config = dict(
    num_hidden_layers=12,
    hidden_size=512,
    num_attention_heads=4,
    num_key_value_heads=4,
    head_dim=128,
    intermediate_size=1344,
    vocab_size=37867,
    hidden_act='geglu',
    norm='rmsnorm',
    norm_place='pre',
    norm_eps=1e-05,
    positions='rope',
    rope_theta=10000.0,
    rope_fraction=1.0,
    qk_norm=False,
    attn_scale=0.0884,
    bias='none',
    tie_word_embeddings=True,
    parallel_block=False,
    init='normal',
    init_std_qkv=0.0355,
    init_std_o=0.0,
    init_std_up=0.0355,
    init_std_down=0.0,
    optimizer='adamw',
    learning_rate=0.00122,
    beta1=0.9,
    beta2=0.99,
    weight_decay=0.11,
    lr_head=0.00754,
    max_grad_norm=0.5,
    warmup_steps=383,
    schedule='wsd',
    decay_fraction=0.693,
    decay_shape='linear',
    final_lr_fraction=0.0,
    batch_tokens=131072,
    max_seq_len=384,
    doc_mask=True,
    train_tokens=1026000000,
    max_steps=7828,
    dataset='wikipedia_en',
)
Each number is 128 + 24 x the weight over its row's rms, rounded and kept within 0 to 255. Layers, rows and columns count from 0. Numbers have three digits each. The size before them is the row's rms in percent of the matrix's.

# gate: layer 2 MLP gate, 1344x512, rms 0.066, rows 1257-1274, columns 0-255
# up: layer 2 MLP up, 1344x512, rms 0.0664, rows 1257-1274, columns 0-255
# down: layer 2 MLP down (transposed), 1344x512, rms 0.0594, rows 1257-1274, columns 0-255
gate1257 096:154140118169103133144124130104114114143132136162146126147149157163171113094155137126148098129116121095131143120150066127130098102115144130149143125113165097158128160150143132122163148139094145151128090128158102106163114117141157138160103146121111087120112096122112124140165124156124135101134108121105104145117131141088157095142110170116099122108128130111165110134196137117094139126120124159169156116179162145161156129111158130139160137119116129143077125200130120066170127100113126149103111078116145127130155094087136113122147137141123129094128125102133137104124136099132127118150097107143119123114131132106099108132147170131121144086137115150154108140114158123130125134112105123091118146175075109163178147133154135179135120149137137173097175134126121117120137104159153
up1257 095:144121123118181106144101159121110095137188123144114139115139109125147133123154155169101173119152131128140108102106145153136130140118125126153103083122137130142082148159112147117137178141122180120112147111114128151130107127130108177131075140170119119124120147114080127109102170139180148140066106082148127141145110166135138135186118135135124143104093100124101098134154116160097144130150136150149080109153134138114136210175089162166127126091106145151128169148086101151150153113111157147119130120128097125116082097141125109120143108137152154145170119140168126153116132151150131096150106114114087128119095137135127156127157115149128136109152098162119130133103116118096099107159131146155170107125123138123133120131091129128148133153124139148125108126141122150097081118123141
down1257 097:128135158112154103100141107145103102101097094162169093139121151101133149139143125084108142138164145122124164150155148098098103159136156125159092147080140139176106112106130103121077097093110117104100081129131089135115152145150182138082102118111160120141144143120127121102120087139154133156135113139142094101107173139122098131119131093139156099144181140108145120095128113116170124107103133121146108171129102154172088080077143118136098137137132102127113129117121128141134107130125137156161127126086136148172164122137147143118111112126124157146169121147147080147147125165115169189149120128126122198132144112136105132141110107115123141129122165109109129127121160131139121160141122113137149088131159151102104167154073107160116104115143131092117072113147118107105106120100115
gate1258 094:071153098116148125137128141155071155129132189142138110150141154159136106119124115101075072090114083159120155081105131141158134100150146118145153109160123129184083128114085142132084145107121097138144140116146117140150145145200155135104119136122121078159106141131137123168129119116090092069106114104089103118125162133116162126162122133084089142150105153084119123131140121100112159151115141131115097166119138122095163115095163178162131140189107138097141134151111094132137104146142150152116100121123139150138125188077173132114132156125100108134119105119065113114132140102095136171123145091116128145162131111114128133130117120127156138118112156136096163132155143146136102124170137126093083142125130115137097113145136106175139132112125123127148105113139109092162114116121108
up1258 093:126153153145122098110124131136118100138089126123140119111087104162129125119133118100078101166118095100127134137093100089138123120149132136161131161135142110166114127071126107110118156178122145141073157127159137161132182153150110128127120170085100132167134121097141116119166118058096120095103103074150144126135128127102193138168127146139109180119137134161125108141141122143118145146090152119140125115118120155167117102102150144107167102145086124147151118140090127113085117097124101131108137101107127119118139147131143098080121126110121170121130133121103119087160161105114190151142101171143111146157119136145166144158134128124121119111098117129112185127165134115118110112135127094146144181075120110116151126140121103167141136144154125156155080111106137107117094126124156
down1258 091:096113084135114103127131135149161141122163160128135144099160148106104111080091158142094119118150146146121089105150124136130164110120137143119122147110079145133132112159098163129186134154121110136135089159160170111154152119171119147137128106137137104159126105166136144112101136117116151091128159125120090111144144105108118127140178130154150096088119161176123143121119120135138106150202095147113101128141125087075141121111103106143136102127158124130157151125124124179118123133140125113161151121134124154092106098128154157111113120117128122124163113113155179089096124124153130088157143112148107143119141087124129157132131147120126130112133102181119124094126112124113139175140153109117136153175124114095112158129167135148099136137130111144093108068114097139119124120156129
gate1259 106:090154125101174120067119102132145131150130148161123144130082085126148137173170165117087115094132130145112192130110124119105113118130145130095148115097125166092128119126113126151103122138062168108161098154118143171109122128097161143120146165129108121149137137137136117131133154157054186143169122113127120101128139089108142115100142170110147094076149143102152121143101148126175114138135155115101121110136072110127118087135130129128137165097139154132124144115111137117158108141101116167138087137122125114169148109113143140139154122110100142113127105159108108134100152154119119143118101147114171172129185126125117110156129137082122162090111121149157163159100083108146144143133096153149154109168134097119150141148126126108103100116142151124175185133115128123115109140081153
up1259 102:117153110129089105086090179140140185084083104145067117113120128133139108123132126105103117134115115109081131140132086154164144115169121121132120128102180160144157116118120142151180096156085189078158124167098146128104163138132137142132127108112121151132122136144151110141144096132095157179151180122125103082162150123143148113102115129178147129120129127115128132131085141136162151102127138071107125115129090119115110154102118098105083152159134145119096148065112138104147111157127124190102090132142108121129133103119106124112123131096146124132178151148136095092063145142120126110127112126065125186116145116093110150137126140133122158110115153121123111116121130132186161124086140119121174111127128135127142197123147155141087146148094107135112130126163125166144142157124162
down1259 103:169118124140128118183166090119124080172152131104164133117121110108117132090115126129137119157125165116137094120084154127123107115138102163146101106162107097162107157158144104125121135099177089178104107105147122121134112092164081121119097152133127115162120120129136166099093101120170086066094109116097159155097101154097123134125133112102099137118125106143141156125170079131115109090111057150138163160099153175136154134167112124146132111119127110132152115157139109140105137141126145120126149132116133159074107135160110134125125103155147091135126111137129203116126113129148120150138138122174097094151110142188129089132110129152105098162125150107107134146136141136104106130137122136149105144105132140102134147135137152143162122111151118139123072134114110122112115147157112
gate1260 094:133122106114092124122124129155122128180160143152098117172098145130156166157173124129098104119147157147103108133116126128126130118102147121146184092127113135139117140118167155129129117100117113146115106144120139138143153074093117192147149132129116128149126151139107161135108116117148144104163106135124135137136097114165143127121130148164130163140110141129151128113162069135139145147078177134123135126161127117145110162151166115158123108134108179111130135133083081181093128107091100131121137148122141116136144124115142159122141127105115072145119142104175114117096146142133120122100111110188118136136147071150183107131082141154115120122105102183115179098074158105120141149144101144155118143137085117114126150105143148131106117106101097180090148124156156133138121159092149
up1260 093:122134189132123157132118108149178134109103111140128130148176082129106141141136128114148119130149103145131148149106094154129113135162113132154154148102118130175132098149156138135141152138121158107114140152102129119142120121081151113155101140090185153070100113118105121111101128155157122103119168161148155131128145140151159063064140137170123099123170132136076133136114132148099148120068115138121128123143120129105109147132165121169132183105135155125141092114128150126182124108136137144134144161100170124117175081127110103177098113104149147143135131141145126145103123129183154108124136174141095137091148121132162112132092127057110159140154148133128149170140128118108082179157140142096116108160169129143115145142145094135182136120165141083129150097121121146122119131136104
down1260 095:169120113128123098128141114113100129113117135146104153104106112134114128090106127129092154151113136097125145103140188123153075152129089091124152172111141112126115133080091078089113071144124143099101118098123123129082123139155107175154145119142127142130153122158153153150132113123108143135130140080129109105157151132090143132151096137106118157172143130070156094179109165117148119135159132086139128130138092114114117088121157146101155152167118112111130169119101101124123148139125137111126108130149183118156107160149129106118140144108128123091157144138082139139129120123117119143174087130110203126113101178117143136113133148148154137112133145134184067127128134127160163114133110146132140119159129097136131131141152152120155124122150099130148127141086109135123080106121159
gate1261 101:127132127081137164069119124112102137118139144183156157166095125131154123131116178151145126137118110144093125137135178136105111110098129057071163170120125138086128092156101140129161112068100144143108131134121140130145142101116094138097121172107109140122142150124117161118154126150104109138139130084114124141153128076133150100146156127148169104142138145118140101160122109109132141146112136098161151100118124129171100138129151111086148133143107095139129153101140101110159103173140125150140144107150162136121117119092144185138104137122110091112139102122131125137117093129119170104149118102092114134104122128102070124146210119106090173102119132123136121126104100146188124091133121135126136102142099147158133143137125106129129151141155107120169148138139128139144120139122150
up1261 101:123097160142142118178149118170133104127128093170099127150122132112113156142120127160152140114175113112182126163106140202128164135124145108136106141130184149115142115089117129152139094133122099110150146149072123136142141136128172097120151106137118165148129129129159121140090116091143144133145095148110130104098090113130130146148140108161122121079117151095153125151150155118118140140141147110172143138153145138157148108105112108137166155096134174109106145072128133166099171098137126133127120116099135117122118136141132110152132143115133147141108120138117149175153138115085099138139122147115141145133148134158157137142110129151154136104121101099117116084154120108090140127153148091138130103130177055092116149149158119112117105121104163107092112182110093104160177169118114
down1261 103:126122140167144135118140090107128153156108125133184137119157109116152150111128127116139126130136136148141152133133136135122123106114000153127117151164121177109121148144103117106123147107133159111112105139142152142068146154116155116100135106133144123131120160137132150125137123104157124145119105166119101143130136132101117111131139112058174118160114118092156118133123095105108116127159131127162128136167099091108115078137107145142144122128128102152139109120146101130138137134141116158128090125105144104134153125097118153110072141121120127100123149124132121123146121146135111144141074140134138122131130127169148094136143124139121142134116111072130130115105144137141158124145121136159133118147149109130143096111152093138175105115149096130118148112136147119154123102104107
gate1262 098:107110125124103160095156137154147117087125131109116120125125164162152123147145114134108140125129118137132110109118075158116161151104113140114131152176151131153118111106086133123133132108103143133120125111154124105130108125124096126147124102088110164108150136101132106135137158124156133139077125149145149142111165089153121151101126111121157165128134100111178159111133138138092129109188129133155128108126100126128125169158131127066170108147110155103121125126147140120099131108138101134102104156130148152127118138092133165134087142143168132196118090147134114128144173114105134101139148102087107129100126122117123122102134150143118130069162129121170178125116125187107151155101133069178116127118128158165107137154103124129172134100155137111090138135125085142130143136131126
up1262 093:119117141069115125148116104122074099119107164171118141138126161130153122149099103160133125131111140089117145123087130139149153115116107156134154140134123144153109149120143134120141122086097123094095129147100132087115134114109115178155139147103122132157132110151127181164138124108122073125132165138071127104137137154070116153144073154098127129132140171078110103153150112143117109162175126129133123108117130163163133147129099117177105145138114114118131118162120139155081119111085133095122126183099126196112164179132106067103160091129117099156109134095112127100132141153132092109166129122162137138087173085166145111129132151168139078131123099103145066111111110124149150132142102113130117124125174090134099094096119135105103120130142159093078115153140120121132104122070127
down1262 094:156132126170148117080140159116156149152138119095179154109146112102131125106124119124133125156135121139154151169137137178159106156141157133139121155145130078083171149133103129148118179128139130108124115111117159139124086124134104111132128133154154115125135088093111146065107109152142146102107111114134141134112134107117159124124139137099121126097115100184140145112135126139121098147148144130147079076117128098147128144139145115121144105116103102130128112142159095110165151123171093152137144111118103102153133095107118184100104146130176121111142141110111124131106102098133144138113101114095119119135141119102118122129144107075180135120133104129105135109128094169120112150112142120158165112162135155180107176167084119141144124153125107129118106089095102138145115137136153
gate1263 096:126155150171125090135139078130117161088091126164123100153106134130126115122077121118133109099100108135149147124120099159140111105125169175143125132132114110153155127131077076121169125114139158105124164197136119119148158147101132105097091161144141122140137112154113133165161084098157117122097169117126146138142161121129133122114142152115105106182126162107092106117134112110120135133138137127108155155134118147099175099145097160186091138109099100126107104132090125134115160156119114099116190142130119131100105124112115110082105144127104123089116077105077199151154129120126112155091138132100112144150137124107118118141128115111161130150132091167129114151119165118105137157149160125138112142153127071154151123139150121123173127128220140105111136136139112118128158113091134
up1263 096:134127144115158072123119120104176149125199119133140128100125103165101110141123123080124109152118102073146100096144146156124141146119121162102133162117151111100147154132112110150119114173095141090159133130112100114093126113109160122136147142127113162159126168108114086100128120130119139110140122114152102132075094147165182094137154135167125134142129113176131120139160085120096160129129115159104122134111153086162164075153163097136152137111128158104124089134113112126131151123209103058153133119155133149150143099158115143117130138100127120057082096135132139145134141132135110151097156151107150111112135124097069127103122102108104096143115102127131121139141171102096145137139096089153126159123128094146122098123127085083140121084081144109146176123094130194123128129107167
down1263 097:130074137089107169102154130128107124128098163103122097133121139093116113129126088181144153133148140115134137130112107127146132128163139142128129108124144118145106131134087178111120117084115109125109175115122091144149169120122137104101157091107157122114131137131135115153101110130133091152158103132107107122137168106120127128087103129130091187125156137089170132128112153108128151124118117130100114135124066114120132123117122162102112133080158150109163145093131152103111078146125147132131140106127158118137108112131137104133130127140135130110128139208148101152105135139098099135109067133157154122187127090132162088110114117137102125124171153149114179111117147110074141125112156078129128148126111127103107096117121143121101103169122139137150097108112128100149153136133109
gate1264 104:123122131147079107143099124155154122128129125128166121154153142132092135112105138121111112139102130145169069116156077145135154118129159165141129140141133116125157167123100138128116101076128095128134111054144129124127108117151091148105113111132132139122071117126158111132136128138155156108116147105128111121127095154121156153128120125098112117172155072088111168131157118147140095149131108142118142133126136161122112114118086093144115107128166140135143153152130126136086106084143110081138163125123156108140114150097157156111106144127106101080162113144074196128139130132124109101189117098131115153162111135081108145119101151158139097108151163121109155154160137121155164162113194114163105130141132162134172113101135166158154130084172157136142090139149109130113123139119099
up1264 103:101139097123142114114116159140087105128133082164114109113135140145136128151148136151107180136108139119155149158158110147119143155111112118082201083124109154147101102142087154137167102120132129157085131130158159126129082114127113138162122134118151139146149152142111122122141156128125122140165141136142137155142106118145144144121088158089164107132089117128128151111140152114145131143140127124184103182135188094111126149178137138134124152144148141145138118165123169150128118115149109108110109130117140131142142143160081104124068145127081131166085142098112093111148108114119147112106142160147139096103146117102093134102107142134109085127123140122144144169136138116170102136144153111140117100117129093109133113095129168112130137123123071139086165154133119129136095124139142
down1264 103:155110132140106124143154114173145157133133145123131149123152163120118123101152108097076123142121142136104137122122167189165078108175170136169120184113169127091149160117161100159129134139130153125139111103123141110164118106148122120116147143157107099123082086142094135148107132115115143135128151087110132102140152146083135110127132102095117142105095104118113141157142092118128117118149088175100150080126135106162107152128139124154124098088103115137140139116125160155118087137095173103104153122184106133082122104086089146168143129090145145121134110110123129163164127167152115120134124126129162066139120127114170136127160109148085138135097164105112143128136162175144148116136163145143108087154157163111127113152131120134137139136112104138161136131142143174131152135121119
gate1265 097:125127132111120113115133079158134156145104119111108069137123117123134132083119112128119137108163118148122194100136125158128108107108146114113127150163162124137163143140111138114134125117109121154164125143127116082151120151164121148137138160163105153155123108109156080135122125100152093127128136118126107084145115128082094120160100127118109119123122128138142119147155100114133136100124138189119154128134108189117158114131133119175101146124156107122110093127165146137111122133092140124126130108106123120134133099101162130134161166159115168136113163079097133172143142149084137098119135153099158118161099120145113128144159129107112101064111142161101096114175142102124129099137134100131137147120122121118109139160143125144061088139126157170086108141110117113113150130145099
up1265 097:164112125089123143129095163159149124122140154141119145111147118111143108148149143093157135125148100121098113125134070097164160138106109047103095114133097133151122130111129131132126159169125123126145110131128102109117142103144080148113121135116117089098107139125141117128087142139118126070116108096153081109143125162176143146155133098137099124056152114147139112172125145121129128121071094135081132088128113156138151111129100121137192152098162165100122141100123110140120161121137134134131188127110096106117149086124138136175105085119148090125159101105164100145134119133179129116141119115173137146129133152145140111119152111109125128126165105135162116139124151118139118124143096154115094115137128196140136159129117142127112166154131152102130093161110142081135130134147093
down1265 099:177103122111164135120128193143094093141159141127128100128081138128126123126191131119134132134119127139143071125125103129124142136129165145145134142153109143135161152119136097140146110117157108142124126150100104147147121142134139100131115134149126155108147118099096134152136093122113124197174125146147147139096137081128098121069126145132110099141147100088143132168112107126105136123142176111169098049143126133130126165122103117122104156115123133095125145159141130165118102097116085061086144118130135167119100131144177116138097123132123146155105139110129119106150103123087132143121112100116126093121154144095080135138115107092173142155137088152127101132116106138185164143140144118100129127163125134138124127115161169124129088125099145093149115133103135132125106111142131
gate1266 095:145122120147091146135138102133113146136108165122123110111166125196132146112133125067148141130130144105123058148104131146156115141178090105116110135114142126100103122167140122106156139128116118171144132151180101144149150117140132138121129112149138150147144079158136121120131158122113086146137166174142164173107119121114100178126104129153122139125101127158136151155125134162104153147105095110117175136133155143075139133141109119148145142133127114077134126134134124123144145122140153117167146142091128157125098172132110116143133099122123138147136132101150161114128124094137105088086118124135104127157089126117142139130132122124105072156148168174130126125158121141155085103122106110090128130119088135106133123092176165140112121110115155139091147146155124119162125166128101
up1266 093:125105175157106170158104104095060145154093172123095149124081163137155153112143125146138142144118204130138123123154113139133147101128100092185131141113125126144057104122146140121142145110117111122129153118171113130144129121131132156154083139149131165164135152093155124083176102106121097114123083138105145115139123065138084157165101160132103168129093139113141151106105130155133100100096135148147091120115169162148129097134106121141109107114160163120123146128147106136130108088128159119111132150136099151110177143144121129070149119165123180138106160105121122128145132144119082123108144132162148115108128154126095113139144137161100151140150119131116126116136116107120110109160076136109142191134115122146122125111148111115145145129159095137164168099142116157165131125151128
down1266 096:112145136090130108125145189164153131073126096125080150099211108092106149116095112137138123175124160119147130121117146106119118175123102162075119137121110094076153116127144097126152133127135130169104071171168112163140150126117138133120132094092108084152108083154107128139106166116113113138161151161145108143111130136107115127136173120118144105111106086150111157143103124158119130153147146095149124140175127141101108127118146088130144148097150134145139138164111137154145177173131114117117167108097122121184136112127118135142085117139155136112156108148169115139120124113178129136086140071135117105129106067144185102109108126135120125102113172112107141148121131144134159119094130165065120134122125120139137070130143175128138128117119140142089119157113120157136113146123103
gate1267 093:120159148099115128134138148141073129109130115147061179153131080123085142125135110135095138136157159154142147150149108099130149109124118149153159121135145115113156088113134129054138125137142125079140144132094102128101132099142152163110120158099125100127116138145155140102079138118148139140176112121161116116130143088142143132163088158150097128070150135133122154141154116146123088136133116105108076115132124055147155125171199099106155141148151153065119095114094163132109133104110166121127151092113144111133138116132093160129116109118107154098132145116094113124101143140110151152120152087138154114161154124147146116122141123121145114098103160128128104101161123113123127090133103094082078170137120122152145149140104116136141159102133158144121166117135121154118103135148184
up1267 092:115168105103159113143109118148120174094094137126148064163096100085157132146148147107146131105144122160122139120133144124125119130154121150109123109100118122156110143117156183145207088139063144133135123127109142094123115109131104160152109152094100161117147172130154066139185116133139122116126119143112083134125135165092167104123148158098099160124125102117134116104131128131109136101120149116159135089092100097144146130098112147103135105143105160102109106142166073089101141157115115143118138109140160138120158146127087101144110127143149144071125126121120115134107107131139084102115138122145148152126164149087096125134138150147132116108144088101135144118141169132113112180091137133135100123115145101111140133094119093116122122139092143126142131137148094114128089170119124
down1267 094:167134150149094141115143115125155076132120121144093161111154111154121094106140066133108126144124122086104140134131114134134144076134167085156122128168102149132122091106112106125130107155130121103122130104150092122108135105130122128085125119150140105131129085138102187118086119120154149158145131137105140128149087073135115142148088123158163135074139124137147145157175136135171131147120154123131134147110142102124134135175133091139130145122126102129133141121078146133134120142117135095111140142139094131122106081116141119145168132107146089153123093173091166148142120106103153109110121162129141121127084107150154144072103145089145133116121155146132127142116087150124149073138131106097130153124108151133110135107144130153146134123141109124148123117164185126099152081105138
gate1268 096:051108113152060138097143136132122113099126092084125104100127109138083144164116151063145136135130121117142112130086112115119132157124135124102120138138149092158161110141127173139129116137137132168100136131122140096095160147168117120110164089113124155112127116162140141071118120116182157121129139091088101102167145113093183156164100101107183124146110126094162127147110096124102171103080106117153118147146098095178110164145125152071178099160125155087136138142153114102121137146153151145114128097142128134137105129140158134101130109128148132141144116096155081117116132132127129124115185068156142121105110111139131147138137119121123118145128137157128165141147145110145116118143136113154167109118124112100107134133145084143090111114158168117112144106159095149116113105094140
up1268 098:149076136093101135119163153097146124135070155149131097098132163110125167162153109156141161131164131149092111084134149135152117129083146153113167114117152108121162099150095120119123107135114136104132153142150082146133121146121131117112112129082133122117117088144129123151132098120122121121140102116080155132125144116148144136193123173139101145113121097126193096159121135085126114149131152127146147148171144111152114090148105102126168136145094172147102106170164094129118147153146149094160116130151160133128130089177118130126097099146082123103108136140139123105122085108113115119136135094124117155118116119132110113089080120128151137082124172110136126170135171110123111123156107101111144148111156122151123101133149100120129168104190112113136126141148124149134120092166092
down1268 094:108109123124091122132142096134082163102134112111107106127102084120143135108099181118143134103105130128155169110095100103123139117100144208129124144156123121136114135131143127147150124125169118144142152107081137076089105152157129103128150171133135171101133121171163124086128138190115141120122163142087120158166102135079167128119156101148172090124130154080124099143161112143101135131139128129152176138139111122148181144128145157143138136131114179100152156116108134128111141136110170109118123079074126120143156133146104149122131141124129093134101155116132124133141141158123160160117118104131127149136118128109128139163166107116111130120090089135121115144150135141101137127102147133140133104126121138092112154129126101159110105174114137078112136102127123130131147136133139
gate1269 101:133144122109113136121166146104107128123134090171146112155129143127127126189124119108126102134083099125154131097123115148147086121127108112133095138123120134128125181146080097121113100113140134154131135112153106134110164120114129131062109148092163122128138149144140129144053106132120133117168117106125132146126125118093086166122078119105060130144185086117126110086120125120104146112151152100143154087109130139139093123108096101131185071171143187147135143112147098142133137088128113132166127156090195121120128131118092135095089164121117141116124164126154146147126125134152120167128122089136167123161123124109107130146146157122093116091131134105090163131148148148125122182152146122151136174086124121126112109114124155152150146126094111120137122137167126123075139149109114
up1269 100:132113107108122149090114111138119116147135140100155098108179132140150112125155121140123087146132119157104153142114129097145114126126117108180128194135151100100093133056083168143120154114124127104136134123144139149141118139109136161111154123116122129161070141148087088110136079111118116117110086142137156121103121119143138138109147175168151122113110087151096079137122149118145129128149107146149130118176105129115112144130130127110138135123113140125077142121087119141097085148141129112125142139168148185175124130107137135157147080119138151128140133106106130133166127121094108136144111112127105155170131148139175131113074131134155101166145099120143164144109119131099088151127149095097132131070109120133120144183090055135142105119109124097153136099139149114139104138148106
down1269 103:110129130128115093138117105065143164130101109106140127136091138104112115143118123143112131120129139117131126135134121142114149160113098094118105079087127135165137112109135101170119098121163124167140092104155102167119149094126131085139135128144136133126117079101131164127098133150109165130182157135139127108121133128101140148146126121149089088176083103152128166139126115130128122123130183149146111157148117112172120142142111151106083147147127096134117102148125124145170167148160121120113121116090151117140129153149097130125123131133116158089093125178151105117108147124149120165073157162105135146124142125118075049136149167134102137135101116095134114131150134141155138135088144126146095173166121156118179133102153166101152151079158109143112140113133132137142157150144153
gate1270 102:103160144089128176093097128102145142099118151086137115111119145099151155111101129106146123108152102117128121125163166098129101100144125107149128114157070176155107141136088066113141113149145126091130117152145117110117135161143110114122162140098104148195136143104106112147130089111090150112153109152128130112132086130127151143130132098097161127190156126107172136112115082158109135132116161154130139160131122183126178092093142129142105150157068126127113111098127111165123149121155087098169100112113154104138136122119153147120159133144151131124105139113134086156077122123137130168112133150124152156118179108161122081119158124135121126163121136141113116105122158097131135102136106134196113163111132145175147087085095166147146089117157132171109116138141142091110120158159126
up1270 099:161176162149127134126118161108170208106071103114140107144104126069137111078104100069131113152105123136124110117133127098172131132161160130158146110125103164138130127118130071123096135154114171112154110102119118094109151098117142149124107129101114149157146121143108141122197157147132122108131160135118100125128130104144145131116117108124146134172134136127125171086130098108122125077117130131122109113128150144096168120130173094094163124115123138117139131082145182159133150121138112121148115108124109122094098084098137119137159108183175159138131150155122163135147155146133109126198187135114120089117120161144143139136109126123132141139111131163098134093115134113156140131096139162116123165114103170131140067133131108146128089114149147122143121122113154156120111121095124
down1270 102:154066101112118079105117114123125140158104121128132144123125112155117117195142091146128143111117153119148072127123129111157112161126155142133153136138155118058119106134109135147088108063058123110139117145133157123136164129083136100110114140125168103152137100135151063118164114149130164140097130116114172095105169149115110099149118127108135139147109166092109089133096144150165126092142134123118131151118129081128128133139107134090140133144122148126093126145170138119130116138212090088127114150109167146177111116111176110165130112148135103131144112126114130106168136163116129117130113144104133121128137165152111158150098114161145104183105115114138086131140161148121124157164163088088143113137144129135134130116092137131137139118140164091133153113161093152140144124117162
gate1271 099:127130158118121139138091131131130119120119140109157152130139128126114138099136106123140159153133098140132105110165149144106171108093111152139128120156117087135081156131112177135129136177164133111075132082166167104105084094154113133122145114131128127133151117138137165121093118086129135112142093150169140161124091159104181164136090136114110133171114123141084103114139118128117122139112144101187133119095105195117098101153139147126124112129109149147150139135151139092125130119119119089135128118135098174137122135165183140194105118121122151143126144106122143110192116130111108115109131141118079102104127112113130093108157166138107111127147156125133171153129133116121059130139116096128141141098173143106175118092115132118101098151188124140118159126166163129124116136118098
up1271 097:135136092156139136115142133132162116167154172157125087140124103180171120086137143106124141132146158145133122090155143136152123151119125125128129123120118117115063117100111110152057155170131113158135128085129128114139081109130119115123153155127170153107125131098103108073108131123136139088161141098127112116128119076144136139124115114135117120078154128146126130114129108126119133150106138179087118175138118131115164132114121139142148135160106141093126129122151113154140119095159129095142167129119098110142115104080142102086122113161123120107097110105163123148138148125159108142146094150141168076125106113152113145119167124154115078099113154127091100108133123098133167054099131123154108164107136153148133108106148142151122166140112165122174131129140133122049153159078122
down1271 100:138103153109111168129104103114093140144122096091154152110128178143105157133117107127152121155116119101141072147109152130108108102126128122096130141148085154167100171160140145080135126095120133131150152160103127127143098070144101128129121130124157124112108136163100143155128117119147081147156093146129148186125115104111154141131124124110148132115079119133143125138097156119151126099133168113148143188156139179136093124121106123149129141148157089147104130120137181184084128117113165149148094134129129154076108161152137112121099131113121143144111105178144113116156075136117119107125167117123120131091142118125134145115129119131130131146098123143141181139146135102104151117157140168127139110164111108101151125128126128139051132116121081129114121115140121110118113122090106
gate1272 101:164151138083126127107127123151156169141089129099140140179119121127114088121086150144151174129156068130099125101166115115069079126144123079101095095151158117149112158093070171116156130130125139142122131101124107123132201143103132146123131095138135139114156093134143138110182120120128132147133121090139148126076131148132092135117118155117142124120128129089147153118112139125125114106091104132126154110153098169150133112155090152118142107095090086137154106128134136110125127139086114147049117145128168146100182162115131116120163140168128131118177138142154142123117145138142135146102143127137106168124132170152140166188081132131127127136108130133155146112154112124103135140103122130126138139181107108109112130137133122119098162100148132097114135096124141123089155108138114
up1272 099:127116153132134146158185119109120130124120104139109167175131135161137137155138117134094169118125170140105117137121117125177121136137162115094171130158126089170101102152114134107139120160161142135131117147107121126086141178093097154121111133109161116130118134118114139135135126147124116115124105125151109122134110157096150104152126129150139119109140104102110095106118142087124099129100124109159110131111122113135130091114112137162118126130116150148163159154127101108121124133151142104115160149118139118115130155151118124121159111111116106121146156072166103091157116110094103120117162098160170149132117118090130142149127155147125117122095115145111123108163199133084065110170125165096111141139103089132093095071081136129117161102155105132183083100171111119155165178141115
down1272 100:122187098101097107145096156178135123136096133125115101091111118178108099110099135078131083151155126151137136145150124118132118155100057141154088172141125135120124123156121106113154133113125152111130112113154125091151137142072123073119149153152119127139122110107181121147100125142105140143122120139133159115129131114122113107129119147162152129098101126162123135154126125116151126066168114121058111118130103137094152139144133126183147126181106128130115100158157144113154144145088165119127106175120141118108102133129113127134108136115103147117136118105140160113113156136124141124089099125114111123128145166085131161154084133114094145168114136107156132113097139123139139138156100121125153122135134132148169163162159190098105140156176119152117111146134138113093114121108151
gate1273 100:071077092121134107098165118126134107151104148100097132145142137104114156154150104136101096126144202152128147077147107084148104112122135149149119120096159125122087165151112124143120158121118131135117131152147144138147167132107132151096168114133138136150108129143158153109144126114125150106149101156126141104204134109166145142167100137144143169146133112096150164090098148116125149121158155109104176116140149113074130122121128108124163070127148114145114103127111093139130120137155072068090186116174113109139120075122119109157141173147130122150178129107125090149141155119096135120142134137142170142151115132130149151131160126155165081087145108126114151158115148125142139124139086117132132120158148090133081164142085134133099085081108154139170111145122149128153119099130161
up1273 098:097115087127161158123154102154105111125142158125136123147145093144129142184143133158159064161094150095155168101134145102166111127174156108126123143143195139131112143157090177154145110146102138129145144153100134152076145129115182116155092121160095143097074108162166121111125152137113110086117123108133099119115109114145153158120144156110168142114143137089091115143159103138110100140114155138161117119179125121119187160077120130128112149096131152075151132115098116148156136123120149157126131142139143121132188111097132103138109135117167108140151154130122123149137112125134112104183148119144137103124131093145139169133142094158139137106131097110148140107133108069117095159103135136126157097104143146157125115114115082118113108120136115117110157089085118108110102127135120
down1273 099:185083145093103156115096112123122124106118118122096129113100129164107131087125157147154177150128131130148222156132126175123144113092178162134139141103148126131173142089129135084128105118145132126077160119160136120126101072080085112131169149113136137122133117149149134090136125129106164148167136111109147114125155125110095165136142117121161137144131163140117118169118120120120129122129133121134158144150161145192092102184109129085122147156114117128142123144140142139114152139124112107181128134061115143110104170141145132113136157153136166118147130158119122080134118159155118165068085130078142137132103124118113185128130152135110144128133108152126134120129104130126151124155125136150163108149120105165118151138114149157175152087113124120096124132124134159129107136127112
gate1274 102:145173097135121128119156148147155135121126090127124096139102099110122115160151178130138111131066115135160123132150112121116118133128147094112149174138136087120184195117097075158095115154092140111174091117150130124150145113118138085097128113137129128098114138128120158116147128134135134137121158096141116145146147093103154157133128149148188107120153143141149129109118134092139120134114143145158123118159145109183136140118074121147157127111150106089150145120192149105125084124129148134139152115139138146129100127099114140095133124120121121087085112158108145124092106117131094153098122122157139168139169094075135115118120121142130157132137127130098129172101111128148212121149139113129126128139077124118139137137142107126169146121135092111168125138161113122087132140131108
up1274 101:111146137148149122127122142138169108134079095101117083161137147111110120144145123103086123090081118098175132153132053130109170131116128124110118138154124111144112123090176113129144049148173156102167069139121110111151130102163099105112107140100110135122128091143157121154120138169093115162132103117129142121111115149142138108122143117152194126128182105164101139121157156113157118087184156117193148129115108084154125153132118190134145170109127141145141150090146147136125089137146145112175131151124161140093130154156119128131131121161131144128145128170125164114153078114142099121117122134135125149092133144106154125182135116133135164132125113105126097128140127128134164128143124134114091088164121089117117127103114142157133142147200128175146149140129153119073151138124152
down1274 098:097167126106120128132144115172111092138128149149123144112125099139152128126091155121104156106184123191118157133147161127115097170121092135142160114119160157121142091095118111142139156088113149140154141140155104147155127134099175136148152143199086115155146133154117122116135098137123159156137115123152105153148139110107115100116101088153115147126080148109159123130098127196103132159103073132099141117147140136068120138138140128159095109119153068135155155133160184133148154134126150104081116116134087140117157133123122137157109145097138143153141148153120131123114122100118113137133178107084140109079128153166127139110129090163111088116121156144128122099100099159118123118124166101135182115084126122097096124167159102121154098168107083124117157148134126144164063092115121